Weights of a small GPT-style language model, trained from scratch on English Wikipedia.
Architecture: LayerNorm before each block, learned positions, tied embeddings.
Each number is 128 + 24 x the weight over its row's rms, rounded and kept within 0 to 255. Layers, rows and columns count from 0. Numbers have three digits each. The size before them is the row's rms in percent of the matrix's.

# up: layer 15 MLP up, 768x192, rms 0.264, rows 527-595, columns 0-95
# down: layer 15 MLP down (transposed), 768x192, rms 0.276, rows 527-595, columns 0-95
up527 104:190132124161121130108144185133133184113110141163126152123103136124100104152105104138134101115123124126139114135131126156122102107145161128130121157143135190108171100147111153137138107108087116100164121126084169170151145121139112144107129138133140117171158111152156125141175082167148185110
down527 104:168143089137122145111105166115172159130130118140154133108162096121152099150133080091138143114102102067167118113130106111125170153143146117124156120141153122109142135106115126102153130095099133124109154163123110161171146162112133155093166131157192091186142147121120108135130119163164086145
up528 090:203094140096080133073159123130160116105146105131122118103117115155115107116110098132149105133137127110145154141149134121148124103115121100136127155133144099133121131118143146126145194094160137120124105176129115136130153166122131121116111143162129128161113116135108107132124167098158145061
down528 098:147097123099124127141108125122079137099106166125142153150123136156163124128128153129179097122122127178156132146123126119112142147110146139125095118091122106131133126078153126134124116136111132110146147191148154185114187110094132115113147167103153114078091088176135113087108120153138139084
up529 104:115128106146120084100150151158137144141114164114129141166131140151118131145077144134121076128151126154125101103138101156095170129138119112095150110184098152118112163170119139132112139127078116141134139127113171112095190130144132124147124155106157139139124091119080159121097122133096153132
down529 109:127131168169127128135115113146067125097123151151163129137139151202132137128114103127096123080141109113159148182090114115143146142149066152128124040124144087152130121109152120141156145139130105111157156138117146109110160118136133134159038132138156118102085131110158152135095134147127145109
up530 101:138123130099122147132105132130114078082134111116122150144114175111118124134140131111073151094123159120067126116075074129139107139112125153134133117175109180136100152065099146113132137120126098102164097117128142163111153143121129122114108157108106134117137109094144148147139070131137110134
down530 101:111121158108127132127128157147142129151127136156099157133111121132118136116107092077135098142174121127115115164149120136149127135111144166149087186127136117149136128199161116113099113155119132166117152109136138117112111182111157131145092109144124080129144116115171137087172150135142116153
up531 094:124142118147105141099154131148112141132104149105152135109121128130084141114121153077135131113129124163062159135127117182155144060069147152146112129146116167090115130101124111113127148141062107149130068158077119134132126110136130108112123103100116131155128104136131136107118156138113125123
down531 102:153107118074125096113167143144101168096133133086098130116143139099147157145134153118120119121136100050155160147140137123109113178109135097062175095119122143129137144156113159132125144128117100118134098114089144090141101113131153131141094082147124127125148128113142102111126167132117175120
up532 104:143143137106115120114145143091142150145120135110085115167124144117132136152173107117139167176130155148155143131095160151098131107148194135115124116137148126072108095161116119112077140126103182125148139138101093168110065089104162117153108127105122122114169068109134136128101146149141103136
down532 103:096132154150156120117133099091162104117134123096144090165131121169111120087124147159115082146149161122105155128082168142127125092159087089151117096133118103120113122087133143157112092124090133162141111124175135141130108093121142200148091150120178132126132092109114141091150151123128113172
up533 101:112117126145170108164176089118131113117099123136107153125097143122130138124115131128113147141134157128103089102098121111123119118129107186135168110144113112138132184103106137127132127102084105123157098155117121131124180103121120120126102100116153125115103052108080116147150141130134117163
down533 103:128095158106138138093145158106120127135110131108105103109156137124142121121123124107128131139129094144160134131096147139140107167136101118127199084148142113090130147124146126096124110087157128136177069142122123105132087139070109132124109100129115099145140134122168136110125146182119136144
up534 102:103129146115162077108144131139132132142163120143124134095101147129141123127101080143108106119071147169131122129141136152111122159082078137131082081157127155117153126138125153141108136104174106114123110166109131131110127121121149137131181128163146150126119132134170103114164148137154137155
down534 100:102146101122152125097140145091143139175125097139143135101110128132138128105117113125165144148124175116080126146132119152172084145130113131155118140100135120114121164108148071133126121091164127114136163163078123114126162142138117088115147144127084100141085141131068161124148097128095159132
up535 107:103146114080123132078118116089111169129118127156136110119181107143126133142087141123160121150127129165128124141121105110132125165128084146125090139112084155100136147101121147130125112128092136147143118118145149152129172190127168115068136162117134189167126117145151177099099145139106141146
down535 108:095150126097094122137096138180106126094142137134127115121142149188141142152103157131162133128111141102148126136157116076131119122105119152155078108126103141126116122113101117159141133149145083106133132101108130138100112129120166132097130114132128124145105143142127142112091151160103156122
up536 094:168140118133101107184156133133128155144108116123134125086123111145110135107178145142111160153103107176191131149103109149158100081127154116132158128158119121093081168133098123175161092105083189111154135137125137133149170139141097135148103168159125134083158097107119114156155119079141100132
down536 094:097114131128079134107085102155157150107134134099136109139098101125085119136106115134130171136069171166096165103111145091141136104155146150128134169152124139136113133153109150085121106141160118118140130166172138129157119100126152095145123114132112114120113131169157204151115153133116125097
up537 093:147181146152134066113111102136070093125124130092130135072120117141127127146149145158138128152074100095121191153127138097122167163157133138125146098111135152154189116135153108120144122124114147154157177129111129143116103102115123148110120115149133146094195130092144116156164132163114110129
down537 089:154123131127145142145140120148087122066121094128158141108113154131127132141152112148146087136122144146119150134158156084176109119120118141085129127172165154081129114139168125081132120111112121137108118085131171049133165163088137097128143116100136128086144090131144084095120128111116143095
up538 106:133127130083120157159173097142150122096162091072146172106112125161144129129129128154110117123121129156067156143115151090104116124141096135146107123151127138111081154103117140107145155110101091154119101125123144122118161110130141116114162157126153124128120140125086147154133131080112157097
down538 112:143133135120089158116124130155135103124103133175119154092120121126141131118169141144115133120178079151104125160122132113152162151104136118127133070152109100122095132161183129147133152105141117141103122094155115154106136159111138086089142141082146142135119141132156103103148113122110118156
up539 105:126133108132107105128147115188136129134119112119106128149119176151104105100131129131146156161078123111144084117140153087124123146114147078104106175132117095148144144145142127156140148107085127089090107095094125132104148159115149141184099140144134124113133094141139142122119123139146119152
down539 103:142136153152110159090151173106154129148142089147168184115132128154119115113105163130163143060173088129089106095129137137112154147114120117155132148133163105071136150120134142124130168150096123151163098179126114109139107143121086132119154073152140130114116166173176113165147123147137105144
up540 103:109127128079124163130166099141128127137167116118086186143118109135105139100112149114109184129125141138143133132106127118128082140122174140116138118149110144140106131173107112133118117137102167109094127166145120146129130125133111126146110144113161117144122111099130111133137117140086115086
down540 100:175130107140118107096178094138097121086138147107119116103167148106118122128159158120123161143121098130113095116132103116113097163081139161111087131159111174115120164133133076094129110114171142120118103135145133133142168137146180138112122138158085107175133093096107110105108129119099150159
up541 097:150108134171134122101145077147146116112175101129149120146091153137169100133129131140054158141124163111145123146118108123111101154109103167102129132165142108135176141155112207106125105098130143148091143157116133124181065144163149168121138138148129131130114140094203119126113119106142121135
down541 105:127164102085138136121172125133121107146120105117139124133137123104173110133147148107125147115101154106129148145131133120176090110082108143127118149171143143125114161133146095139120133099104098118171107134119133189127155092136102159118083110068126135139132148075112140143151136109137147117
up542 102:084139105118118177142187116143132108120113105150126136136154109146136117107149122103113118150143131142148147119136146138122116143137062158163092113109137128115085095109093187147132182131138101127116106112107142160121154134098129117141100092081139139167105141101136116103110099111107119125
down542 108:144111145116133165127149127140111098126081119094144230135134137122089160104127157130151155150182125121121123168119110114135163142129126124130114127136134206110118133151087107120127130110105162119092162108130179132148096126091154157123137104131149083148155129137161133120147122118116159150
up543 098:126124132129119110157141114140160118161131106144102105124154131111137145113111122182159108075127171124143109164147121091133117149127134116115132126108132162098161112094128090153144089142156101118142102112110141138144121121150160141123107131133106145158155111098155099174166153160106122162
down543 098:068141125197104139169119131162098085103144110136132147127158124105162136096126127144157111126130112095159147116104138091101127130112150096160162132117141112102147145143172140118147115109110135073152127142104120135115152135108110069163154149151131144109163106125153130119118147154149128115
up544 103:109147164104141125105133154122101114180144162147075135124104125105152141109099153122186126131098076133131111112149125087105121133172129098133107175113124161094140113125125130146154092154121108165130108136160106081141124144108148141163139147127128107119136115112158098137114101148118073135
down544 092:143112140135072123145115120093153156114120124161114161140126095143077126128106102181109062139111123098113149120151085164112122131152142121101164133146162129169107151138098113125113119132140078150124129097150144079124134138104130135148132127161124104139120138093085124113129170108086127170
up545 100:152122136143122137112144139122114131098162117144116133113135149113109130119121134137149145091116137148159155142169189123132100138128122134153092146130136110106079151127101134136128137114136116119152134127142122126067128166118096133112136132128148164096151121153152089131091151134159147100
down545 104:122135126140149138107150101121172135099150077141098127134114113123138158116084112147110147101120126134161150114118121139122134164121125137144173141103137106153140129133075144098166139140137172096135123123095164141095157135128079096160109131153127152114101117134103141134104113145154139147
up546 105:134122138143127126121130118111115150137159154116159132079108179166073106122087140139126114138088146133103137105137157111125118105155133130123145097145146113109134145133126141112159174123130150131127114135133103133108114147103151159158126173139083152084113184130176158144133130128134136112
down546 113:109146132093074124129137106124093137128128142142144143127137108100150138159100158127114147153118137099146092115150116135129152088078110103171111106126115172057140108125155138079117140111116093141085143076175116135127134133161125109146151097141074175100137157156112122192120120122157099150
up547 100:115156120189143134139141129147143144132156174119139114127102118147099113162154108083141108132187095108093098130120132125150164085109108101113133137114165126162090152131151111131151107124135123091128164085179149165114166114132114105109115100151110118145138127119143171134115150127096106131
down547 106:130132163133140093138125135118102117159111146128169151152086179157140153150126125124142122188116149106109054115138133138110131144149128122153111170133141109167141116092144115151147101151119140136108130096158108158122121110095124136164133128126126132115093158105163167138140158140123131152
up548 098:103116187132123155079157110129153132140152105154145128082107136148140098116089112124136128118174121127127068140126083147102163137139132145108082134165077130137132062133137145123157132139091127108165158116167120124095162149130117116093137128111093184090094151100150145127164127155096135095
down548 096:063141128161147122118133113112164086117143149126154126129143138120069167118125134142095136136121097076083138113097130146135137126142132141159115086130168176117111130134100110131147134133116121200097121103147093115085095099090134149126131150142111144135141136155137126127140152117118129136
up549 100:102155146114119120153145159124165123156152157164100140108144105165087116128140117105099119128151101117142086163159127113146171123132161162122099103151134108104127104132123117162133162111097138115154119119130171170109181167156113133139149137142153117114148163125143125110128083134064171128
down549 097:141130136144124129126129127164173135167143129145136133147107128124114127142114110129081075119137082125170177166171130146142110138130153086102150142109125131107174140135094119155104122131162141116132096134131115150144134113138108205117170054079084141134142182172097094131137115166125184113
up550 099:124144107157117161144058104123156152095124137131152140159169142117162123135132112093149174144134083106104142160196151089162111078112116106130132091111116134149109118131139155093123145119100117096099093068134106112147106129125154129139166090071145162080168146146127143146134127132129132141
down550 087:171102088118106082152114146108109118155079103135154102105104118150113114123189137137101095139150139120124135107109121129113133153092146127131107157081123126120113148139123136093091131179156139164136136135103109127151135141102111111114111127161139118135134167116086126155084129150114105082
up551 105:145135164127099136096140122124125131133155104151141129107124150134143109162103151098124121125126149166128140118136100103141144132093133103128133179137144137122150092110136140120150104094150139077108128113145160131136100159134087115106090116054111115130127080158118155140111119142080141114
down551 105:124115086186131173135126130104141147167116168103091096172116135117169114100139123083130139134094110133087141089151102108099125119159201125102160131139139123074094138132099126115117095149133098144087109131144144081127169145106105108117124115122151106138127130128115136153117145121110118152
up552 100:106141126118120139160089150184111117128088164111112128100148132082126122133109166101134087079120116114185150145182141135126159153126164100120110109133165130124134128100170100146133130124138153066136124116101148084150125192110085132090128123125142142147126118154153201135131113173147131106
down552 095:146088096139140144143144130108124119108182101134128156146095159104098143118130127112081141104143107200129121111127126144142144143125132108144107100142161102087131148140123146123096136135091108110142109140141117086139133122123157118133121106167136120126148113114090144114159122121089150131
up553 099:132147129109145137118147139131112137111079087156097101095117133168139134101067148094092115139109136106132122113159179108135155168161099141102079109174172112141114139092136116101107119078150145123182097103129129163127163114169153169113149116166130140093124133107143116104120126131116104139
down553 097:117138132142098143123110142146103135152101120106126100128107155098140144151131170149139140115104188144124119124132083137084098122132159162171090099097145159138126114155119146095156097120155097118129176130133122101156115165117131094092126085097122119107176156153088138107126171108104125150
up554 106:133119134111081120141123146120176111135144151117130144137113158142145096146112101089143173190101142125125107104123121153164119104152112118117148111122101135128131133112085119142115110133074110148128157087116123124128178112114130134149137123133078158118120101150143140124107127135134132107
down554 102:117144139103070117149155141132111130132149121069132135148120141141163101094140140119111114156147164098161176138104170129062125187123116144114130150070155128121118150156145112158128110112173113128108150127084107119129126131129139132115126127174128133167150131110122102152123105107140123080
up555 098:122118168155109143093133136103119156120129179145091123132099097161151123150098155105144085092118138107124112185136143153123128090114124143088173130105119110155114118099148087096166156116147175112081124135161178122159089099095122134151147148138151144127138154130122124122154119125128118109
down555 089:181135140105131097119148127120138132140157137090105081143147095083153137129153117102135104132121095099161133125125142113147124149111121129134169114137098148131132133135133145165142131109140130104108143147135160124155116166138120117121137112109114070143112109121135143084169141112134088113
up556 108:130196091114098184147136106109116121122092107129137155110108115104108170158165099121144128131095126142125132139145169103090149071197123148116082114093127115137157134103114087129118166120140132126104117115145114122084153131149107113082110124121151129117122115165163142136106091144139140124
down556 110:108137093151148196127080091123102084119126156123096124137121175094154135201160132092130141158117132104139127091127096093124109097114136119100076113135105087120125123133122114138119142122152135138090101156130111146102136129127093159155172122148118103145142146159151142126105107111129110134
up557 101:115139113175075108136101130096155129144129119123136153118101140129115107166161145135131158130091113144094163131193173114134138102115129104148131120110092128092137144177126114127130137142104120128127103135147130154123126112136072096136134093118098132139123116141152112096121151174092145135
down557 096:151109127059145105131104141137115133160082116153142126082105145111143096103121146118115089159103141156149112137086119067129125182137076130097087110116087115142132127120154126128062143118149090153128148162116122115128126110078120171117109134125139113132159107099136084117163107116157117117
up558 099:145197126163136147146133106111130114132097166139079131108164163159089165115180114101162136130114121156151106147135161153141148168187160128175128128107140150114130158113078126103136163125161149136133119112134133165113168127103104141105098099125129121102148147097147085130087117102136124183
down558 099:107111120103096160131128112161108118108138107157106098124117175150178141121107132160114142124123171129122135117126123137141180100109154139132142126147117137081145106107097159160123120134127105118123103141126187069161111074102162133145150143134115143167129162150120124121155129138114150136
up559 106:129128161106093091148087092119117114097119099108141185140126091123172111120107132124127088169140155136109151176130143145156100160131155144129143132153147150113140147080134131137108108149123095102077115139109128163121122129116172102115090123147138142137135141082167162160149108144118130116
down559 112:125154139166113142124133140113093158151139138158104140118130124136181157152134124129134192109133170124136162135085099107160106082104110176107156135166139131106121115110134114157154158152112141090106107151163142180101084094105165116131126117142129101144153123094121136150093105105170075118
up560 100:122137176143146128126080171153134081135130111138146083122136131132104099107098106117107171112099137141131076166154132162118140117118130104113101128118191168149139154064153132121097132102139137106158143129111112127142182127116118151074110125076074118142117122105146145117136103134139117147
down560 096:091123129134090128116124098113104099138112121141123130123125095147129136158125136114140113125172140152105144152150162163104127136144132106093134120154098138111120126161128129168111121150155130144152160128114109144111137148120108123122151140139136105095118121158142126129128105116111121081
up561 108:132138135136139099141146160121121102114143118119120173086093134114170108096114218112141146103102137145157120153179120142128119140158163113168123133126150129140124147091126142149123170154127123095121117119118150111095107119115130114147110140101088098146136161134068105134103126151113184136
down561 107:128140098148120146112119125103120109091073083159155146137155127155144159076168155125154092127106128114140112129140111116103112100184136164101126148122116149141146165142105128101110117166159129142133141125117111147121099115137133140083118105135138090104129131105158125119131152139134101126
up562 105:146121140109133106129132133108129106146120148153109142116142154104110129138142092149123155162101096159129136110129134120104157147118166135117163143155129129121177159167118054153138106120113155150164165099150185112141100147162157139142147099100153140137107141140134148141087126129118139134
down562 110:110114090135131121138124111136135131136127138088135120191125167091099107093103164129099129096112123120084113118133157146161147159113108102143192134138119119183130114153130093110128118144156154076069171119144128141155130100119157100135101145092143115172121129124120122157113147126120108141
up563 098:133137120132144134094149103097172121122103207123171158089087142080121113131134144176109138118123106140140143110183196134161134134151111168088118113163146133097124141131143181132110142129122133096120122125140140101123187139090178089117109140115130103111160134136146137133135109140137173131
down563 098:147162092106096135140153155130110124113098127141125123121162100118153149131108123144133172146149138152149071131056138119104127122103104128136141152136134109140143097120105118129120152136146151128150165164184105099125126087131162136087124123125130088103146108144137132147098138127122131145
up564 106:114105142141152105157105102125104154161163134117097094115142152105142155164154082094108137125136128150157116125138136131129151104117118136107149150098096120145127094108129164135119158113102118099123124112114132116113105076108187089166107125121161109157107085118127124121156107139103131167
down564 104:124119128141146112126130143090140153143146187121134128139129097122155164146133094142136091121081089117136098135126100120128134130147141103162116105103091164129128158150135130131115111142155105113167164127141143101141115113113095112140130137143156106066107105127141128098122176115148093132
up565 091:117115089161144153117114095152141116140129150138132112115172079161179120166111125116125135127116142163125164129145152116123131108120127135131154118134178104128090148147117148155126162138074114122119102112121137147103139144076163099122144113166152155131132116115105141133161153099166139118
down565 093:169078119145115114100147117093111121146142120104085095087066096120099121125082131141140113125092160110104117164100156126114152113129136113125147158093164179158157177122172155104130123108172115104108147133139140108141112160135131124085104145110088135152129158129129127104141145160147106150
up566 105:102156154139151142126112127135120145093132080099138103092110157118111153135152131179093136161078164121155093150148120175123112088137151142145137129098137125142111163114106131153130140162113162135103144172159134138120194119121106128140131103104113097134123102092106156126117095134138157096
down566 091:085106121139153135163080132117103080149134108204138160116104128101169106112136143151096160136099167104123114122126148135068114139141146107125126130132122153144133167106138097128126131150126088146092113139164135095134153127174123103102145135106126130095135134140124141140137101114152147126
up567 097:118167122115117167160120105135189153129126127124084148131142136105148148163154142114155202134154093097136173099122163095129128135100155151122121090132106120163121120111134133106133098167104129113161091131077127144104171108170125171110112121121140155123115150153117127106135109125137108125
down567 097:140121099133172112122080171099125130142157155143142087126124111108109130145120115121125128155137146151148144118114142102126138136124155139158140136073122129121144126127100129143090128113163134157167133129169078156123142193099148093109123083160126117107105123157108133119114167124096157078
up568 099:125204133106158109143129114130143127128161150124094107127114159132141102125128110145144116166104146093134118126115144103132113118085130142151106099153143126099129117139148121143151127111112110173145167104156128125104134167132081107110125130122095160092166166157094134102102126169160161071
down568 099:124123115107106110122136141140168097100139117124147101109128073129129112132118121138172155172130127146099147127120104139118130151130136118113151135119137134131128103168146134116111135107139152171134130142125146148165125074176130134160140147151099139122142141134119154118158086122147125118
up569 095:124116113150141146112157125212142115071133069124092139128133119094081128128076152127133169145125125170120137182129148144129094133126134149131073121149135123156139142131125072111146102093090109099143123163107120127101068130108109166132060134132141133166139145118139096136088150157140132144
down569 103:126089154109132127109136109102084103115083115136078136099149149123085097159152081158134129125107119096146141132108080136113118132137096148103123110151140153135119121163129130131111101134124123142150124131103118109149108135119108106103086120128129155160121114104126136116102156168154100079
up570 100:105074095148159123102165107089103147103121154147128151170145099135112111106133098081125102164149114121146145130125100129184144120130134090127132108135149108108103101153135109150139149133119116138138124127119130139123124123118123145140106160154155126124129103106170136127176119107155085111
down570 102:151132083133159122141163151138117163144135144136138101127083141107110080093130143173145117184133157165151134148163133155081112155128142130133063146099152143118137088118099155123118112133158146144107131065130133156151151160121117124152090138121094102142175116129153112129113134126153131111
up571 104:100150114142118094095163120119167094153133135096103099173103147137178107074112125133153145091088132133117145137127099093099163188131119136204115135130122117136153136097086082133151158086142097118129115161140140119113150141115130129111136088089151093140158141101152154120139127149095142121
down571 096:151134096120138118112114142135137102138145131121131104111143119104125144175126108085094146132129122198064103081113120115133089100122150137159132129149140152130117146168096115153137153097125105096128166128135108113137205081078141131123169136149126137112133110159156146133131156090124152090
up572 095:127127121134115110088082084135148141077122122128172091126136117125104105117112108128100151091129128118139108161113142150107124103142111110146122126165145130176090152146120121120129189186153124133114151146155134122114132121169161123169130103098145140149137126150145149117128130141113141144
down572 087:153141134145127145124155151144122147146123085119102094132115149160122127132146107126165066150121138068172154117111085146125128180116094101097124140113086155090149093107118117090169144106116150102148135124138130104114158090150101120111148102135136115092090141103112128170071133110157115154
up573 105:140152142135150161147139135162157124132110138113115154153167159150127123113135101116154136122089151124133127161118133130133114113142129135121111141153150105157153109133161147077147113143122160079108118103149113082089147100133125116162095143146144135122167155157076125099118101099145131130
down573 104:145137161137161110116113120105123108130167144141143148130140092115133110130082121115146113155128131154101116092148103164143113120121131135100117168132134146169146091146136110128128100107108172148119172151086142117155128131167102154141139144146135107101116159157124094148108161109106130117
up574 093:149166142145104128138094148132156122103155121148123124115132110092142120114123117119097095176154136123128165137127113097114150173148136133086141135156116163132156184132124135154122125125127162090138113073122091134114164152104132114098124148100160073083143104189149147105111105152161120114
down574 093:143168106109126161149145138151173095161108133171142151121149142145113116122109078163120147102148126131119126134136140117122139115131153122179098177149151109150117143081144157127140097142106136123112113140107128149110102111137122102148135150135135100108107145114136178136139116101067129144
up575 095:116113108164141078097148146136157134145094138125150173137123097100149164153121131056133100151094079110126123141119157119122124138108113108147086118132146126115142116084151085153159124138128115112122148155170141123088141095136120149125114093135116124134138167117078135178192098107116112131
down575 098:123153157131159147107152132175111135147093127124141134117136155125121163138094107111095143129098156130154109139121177171118121137146172135122162114130157132101150097150135120107112096105115120124185128119122098081119118127124115155145115113101097156179140124123084123130124086140113121135
up576 100:161117121150153130099156145113077137136133066103099131114137104113158173131152136104125112151136125123131147154139111088108151104116120186091096106170163117137134114116119159145140100087110131137110110133164126142112129126166183166138171122123126136118120120118121118153099092063110119132
down576 102:125155157132143115120112076153139160139085110127137106150105124127082109141159164138112165108136155102139133134108147083118148147127109139135129121174147095070111185165124152195099162119103122115123125140151144115135147118101119097124105145162140143132097140093131131149114173126121146144
up577 113:131128101114128139138085140069130117096135163103132130126164159114139145095134080110109110125130121073126114147133135122109138149168115119101130134123150133110111120097165121172134133164142127094132164144168154170181124140166156076125116164117158216131112139149164137126135150125118157167
down577 108:129115096099121111103076114147162120100137146149137145126150112112109101095110096117141128134122102097120097166078116130114164089120140112156113126120134103096126131144142149161136143115104130125130176138123157134148133154150135136101133140122120115133161105138125099115121145115134133160
up578 099:129140129168126119150154138164117120143153133161099085137117106106131137132113117131192114107140130150148101146118094133117140114115108129136089093153124108164129178116135101139118133119117126095175171116185116115121125113151168164164101126122117096135102105131129151123142139193101143095
down578 100:154150152121134141130091114129118145139129103127134128137105147064153102161132107113135161122132108109131123119150111096099179121100138142182129157115149186115134129101116140135118124103089168134133134151121153146096102098115118123122126070109123159157113161124137114124134138121136141146
up579 103:144159128144112128142146103092138131146190143107122138156173132058124089125147071153111098113155153147107144140108152132110140120116122166108123169123125115132138120108120161168123148145115126087143124133133146117120128095150150124148104142114135156103135115155119138082131108159123114178
down579 099:175145171120089133150092138173135093118150129114088124137131134157140105110127070167138120157159138135155110162146137116139110123070122142123131106108145135108127167106110167122129108158094147126084164184120127111140126145143094102132132136135145124092139120150127088144147161167102135108
up580 103:121114138081145177089126168186137144173127175141108089112172124114143131106157158111179143143111122124121130165159131151160116137136046152124111129176150120102125131128153133128113127110124168122149118112157099117120156087105111122132101134150140118154148149115143168122131131148108152121
down580 096:111127111119176093167137124072111148115145151146093137076118071134111153123129113135157116120153082130159098143149139118173084159143095113130152152143151140092107096157118131121134123163148159093153119130149131184108148148095118126168109161136157106116165143142104086153127130131141089094
up581 106:119156117116132141096144120120135107140121141151146138100105158151136096117104101080128136145147142112190103137099166080177169152116145147160111118151107099102117081123146132149127164085122122150110108130132128122143162129141115101123157133126142083102083106131132108125166085164126133126
down581 110:116100100123147137084074096160124141103102128119094154123170173125112127057142156155124162115156128113097135107158108147147162082154121104103166148157146169113068142113107124135119114165129141125162164158128148104140086160156162131126136103070124144152119111107148112115129137097096160125
up582 094:135143079120098110102126125172115132150116120111129133090123114096112154139183112151141153147117132118126165128135117114132141113155139124134131069125113145185118140061135157170127120152109140097151154119165125091132122152173132126136145125092100116121169132118125135163136176082122123159
down582 106:117109161117094094130139140174124152122110159115129126070123122116100132128155152123115119147114127089098183139160122143169134096124145133137116127134157091112112119153143132159125120172166173101180101127116082119134126157178094128104075114125137107124139120153183142121093142156157099156
up583 100:164113148144131153109177138136090092107157144138140137151105100114130142155119135096192123121086126172097142079120139121147139140087108138129122145132140112119128132178116157135142138106109134157133140108168122137131074111120138125168135119121078088132087140146151142174126094157110120109
down583 102:119104113136130102151129156120125118113109100145100087135116145123123148112181132069115125151154160105129112140125133147049124127156108153133176185104138174122122150121092151136083138130140128139140118142156150140118132124127126149112114101140133113112166116125137077133166122110138093149
up584 105:158151101144137122109117099145132148154134120109126152154106115145148126102109137101115138135117148131112125148138126113169127149105149120152115176091124116109141120155127108121121144138097127132093093170157127119084150145126115129124101131140129148120129102147142131169106105136121116109
down584 107:132152112140111109098131114146164144137098128139127098130136102167124110143129095133147193080133102162121110149106141129114108140158137156111156129141092142104122131085102134116166124134119137128165058145123114102167118123148121122128150109097125107152109094166139120070166134150135100114
up585 100:122131124129105079152137108113121113110149160083101113123128139112137118152111127132118138103158172118086142104120090102106153144128085127142100133160143111102156100145125121167136108123124117104151106138129136086086102166164155166143148129119101145130107146117110064116108086124124170132
down585 109:115134076062167124174137109139159134148145172136108160139115085127146121126119154103121132162118095064160123104110125160086129101134148099144118134119169144127126113149120139075132152150104130138133123161098156148128136109141119093135078139131121135099113132122122099160181137156114138106
up586 096:126079121129168105140158106146127160148155114123117113126120108147142172100122122092133123126182101095130155131119168137116127170083137128106142133119112145121135084148127126164148127131146133145093117092144096086125115128175124112109164102177144087138119156127145155142147177147108131106
down586 098:138153114145097114166136134125112142150087147158104145137089132138119130127119092142124134180101168174159165104105072096126137132139127143109106125133122128108161130149103094118140140170085128136106092102126162109138146125130145109132115145115080120076145119142138099116140100100145141137
up587 095:121181140144109110152125121129119119114112130136156123129066102135145099124130136128133116121124174126145082113120156091092084153118160147165128097117142101110139105133093118133133162082120161139111151131144155110140094155118124083162185158103161136145161117142157162100122142138122090155
down587 089:123122121129133133123137153076146129138124115140097130115105122129167178129126137159116096085109116138130144135082153175141085176133099154131156128131121094158120139099102144178101107159140122145124132118139100119133111157125129123125080118146150137138115107106114104121093176177135129090
up588 097:127131155147097136162165116169115110151114147136127134128163095148096149117105157170143118115119156141129165142135123119164102124120149118114136132139127161098101101063108113119127085139142132125128112161182135166153096108135151107111106093150127151143100059140140159110171114166086151106
down588 101:129151208105105130147111088152099157110116130102116132150117148125146121144170147151167149132146113112145127126120138097136134158130099123131137126141137096141124122108144137136144157112119094174124114116140130116126105137137108135131091089139063144100107102125175132077109125154140118122
up589 090:136102056125147069136129093085102149126133114106118083153120084127082085179086118144137094136131180130138144139125101112148121160139101149112114096157157156100122098133157089128130140105142094107110136183149107132083141131150109142150112153093134140117086093182112162122144115152121111104
down589 095:146149129146118106134123105130111117180114129115095122137122144106125127140124132058128092141149144182123157197124171142116143126157159106138177124134166157178125145114084153134109144161110123074146149093139139148109109149127180156110155135136113115112114125154129129130120127131103149145
up590 102:154143141130128174140120131173095141100128121137124162111122125132141139165153110134114137097063131144111112106180159124131104130130130149190194083115089151155137107190120110170109129203130131103158108127140118128083130142137146143134134147061141147110142120140091069144114138114119130141
down590 108:139157154101115161137110128135113146087150123093128105086127122126083102129131135187139147158169142150079148149162092077080136112151137100153135119149136131125161107146114153122134103144129152161143171144084050118139138137146165131136110102150123130139093122131179130160137151139165147126
up591 099:111141135113146110155156167101161135135156087100121181136122109146154108129144121100136114185172127151096081119150124143096111130121128096139126088114124158092085139116121089108108079148120094129149105133113140149108194118132140175073144160095124170100116151121161128132155116162117109133
down591 102:111134153097132142129134123147116119131176122117173114125111065111142143133117141100126127130141103085113166094143101167032159146144128146134149141104103153108126096133115104126109108096114122113148111152139152124141123110144176141117067179127148141115127057093113094125104111125119106140
up592 090:119142142147138140164158097128120139139141100100106106133132171139177117155111112144106114132131122103143121135162112110127140120146155087118139124116153156144094132130130137119129157081106103169143189102106152122142112141153134099134104133099146206167111150094165120099138144172107149141
down592 089:127150090120190121126126147126166121135126107153161122083141136121140100112125134139158103143166136153128104140081111120166148141191136128111144146146176104112176090135114126105139124145138116138073083190115110095112149122120145131137137150148137150135137108173151137107098131116139124144
up593 099:101137142130078086134144126102093130135147116113123105076139175160149115141070143123115133156137129117127161153114153183151147144153098155108124146116131157131135117121126094102153147097119162101127166095147141134140112094158115122189102142148168139184117062121157143150097171097119147148
down593 100:123088123127134144143124102122143089149154075128140167138165091151136138138092150133124103119143125131129198159124111137108124106129121105127131172125124094110103121103126151128130091092123149175135122130103142139151103134111146091144185110087115159145148109131139147135169128122153114127
up594 096:112143126065094082124102157143147097080130144134118122159129174146120137094146101115158149138119113140143124139160117118123140124113141132080100152124113142052167156108121132144122148140119127134147101188145124126138134095136055140153118137126124158151137165142160121153106115092130108117
down594 097:099102185099126130123128159140135116138163122109139114158113144151109137131096116126148155119127138111143074117101124173137114159127159152146106113128108113136149094197174152156150162106138080097126133098172095166097155103127140151151159104092166132117109121144157134165147116089130141119
up595 107:136097100115121147079133142114134071095107095126117127151146169138118129132147148104098171093149114162128108150135117165124100102104130158112115115148101120138151117125103167146194115119168174108117158120151155124139116113150124169144108085089136121120069109166158118139150134115114085105
down595 102:106135148158141129091099167145127138102110141120132118150125175116114132183122115130170133118129082159144124125087118124138110118113085099120132161114141152102083147120128146141126112135098198145131111107146140154150138104135130138148135176172123113098140139140111099173123109149154125138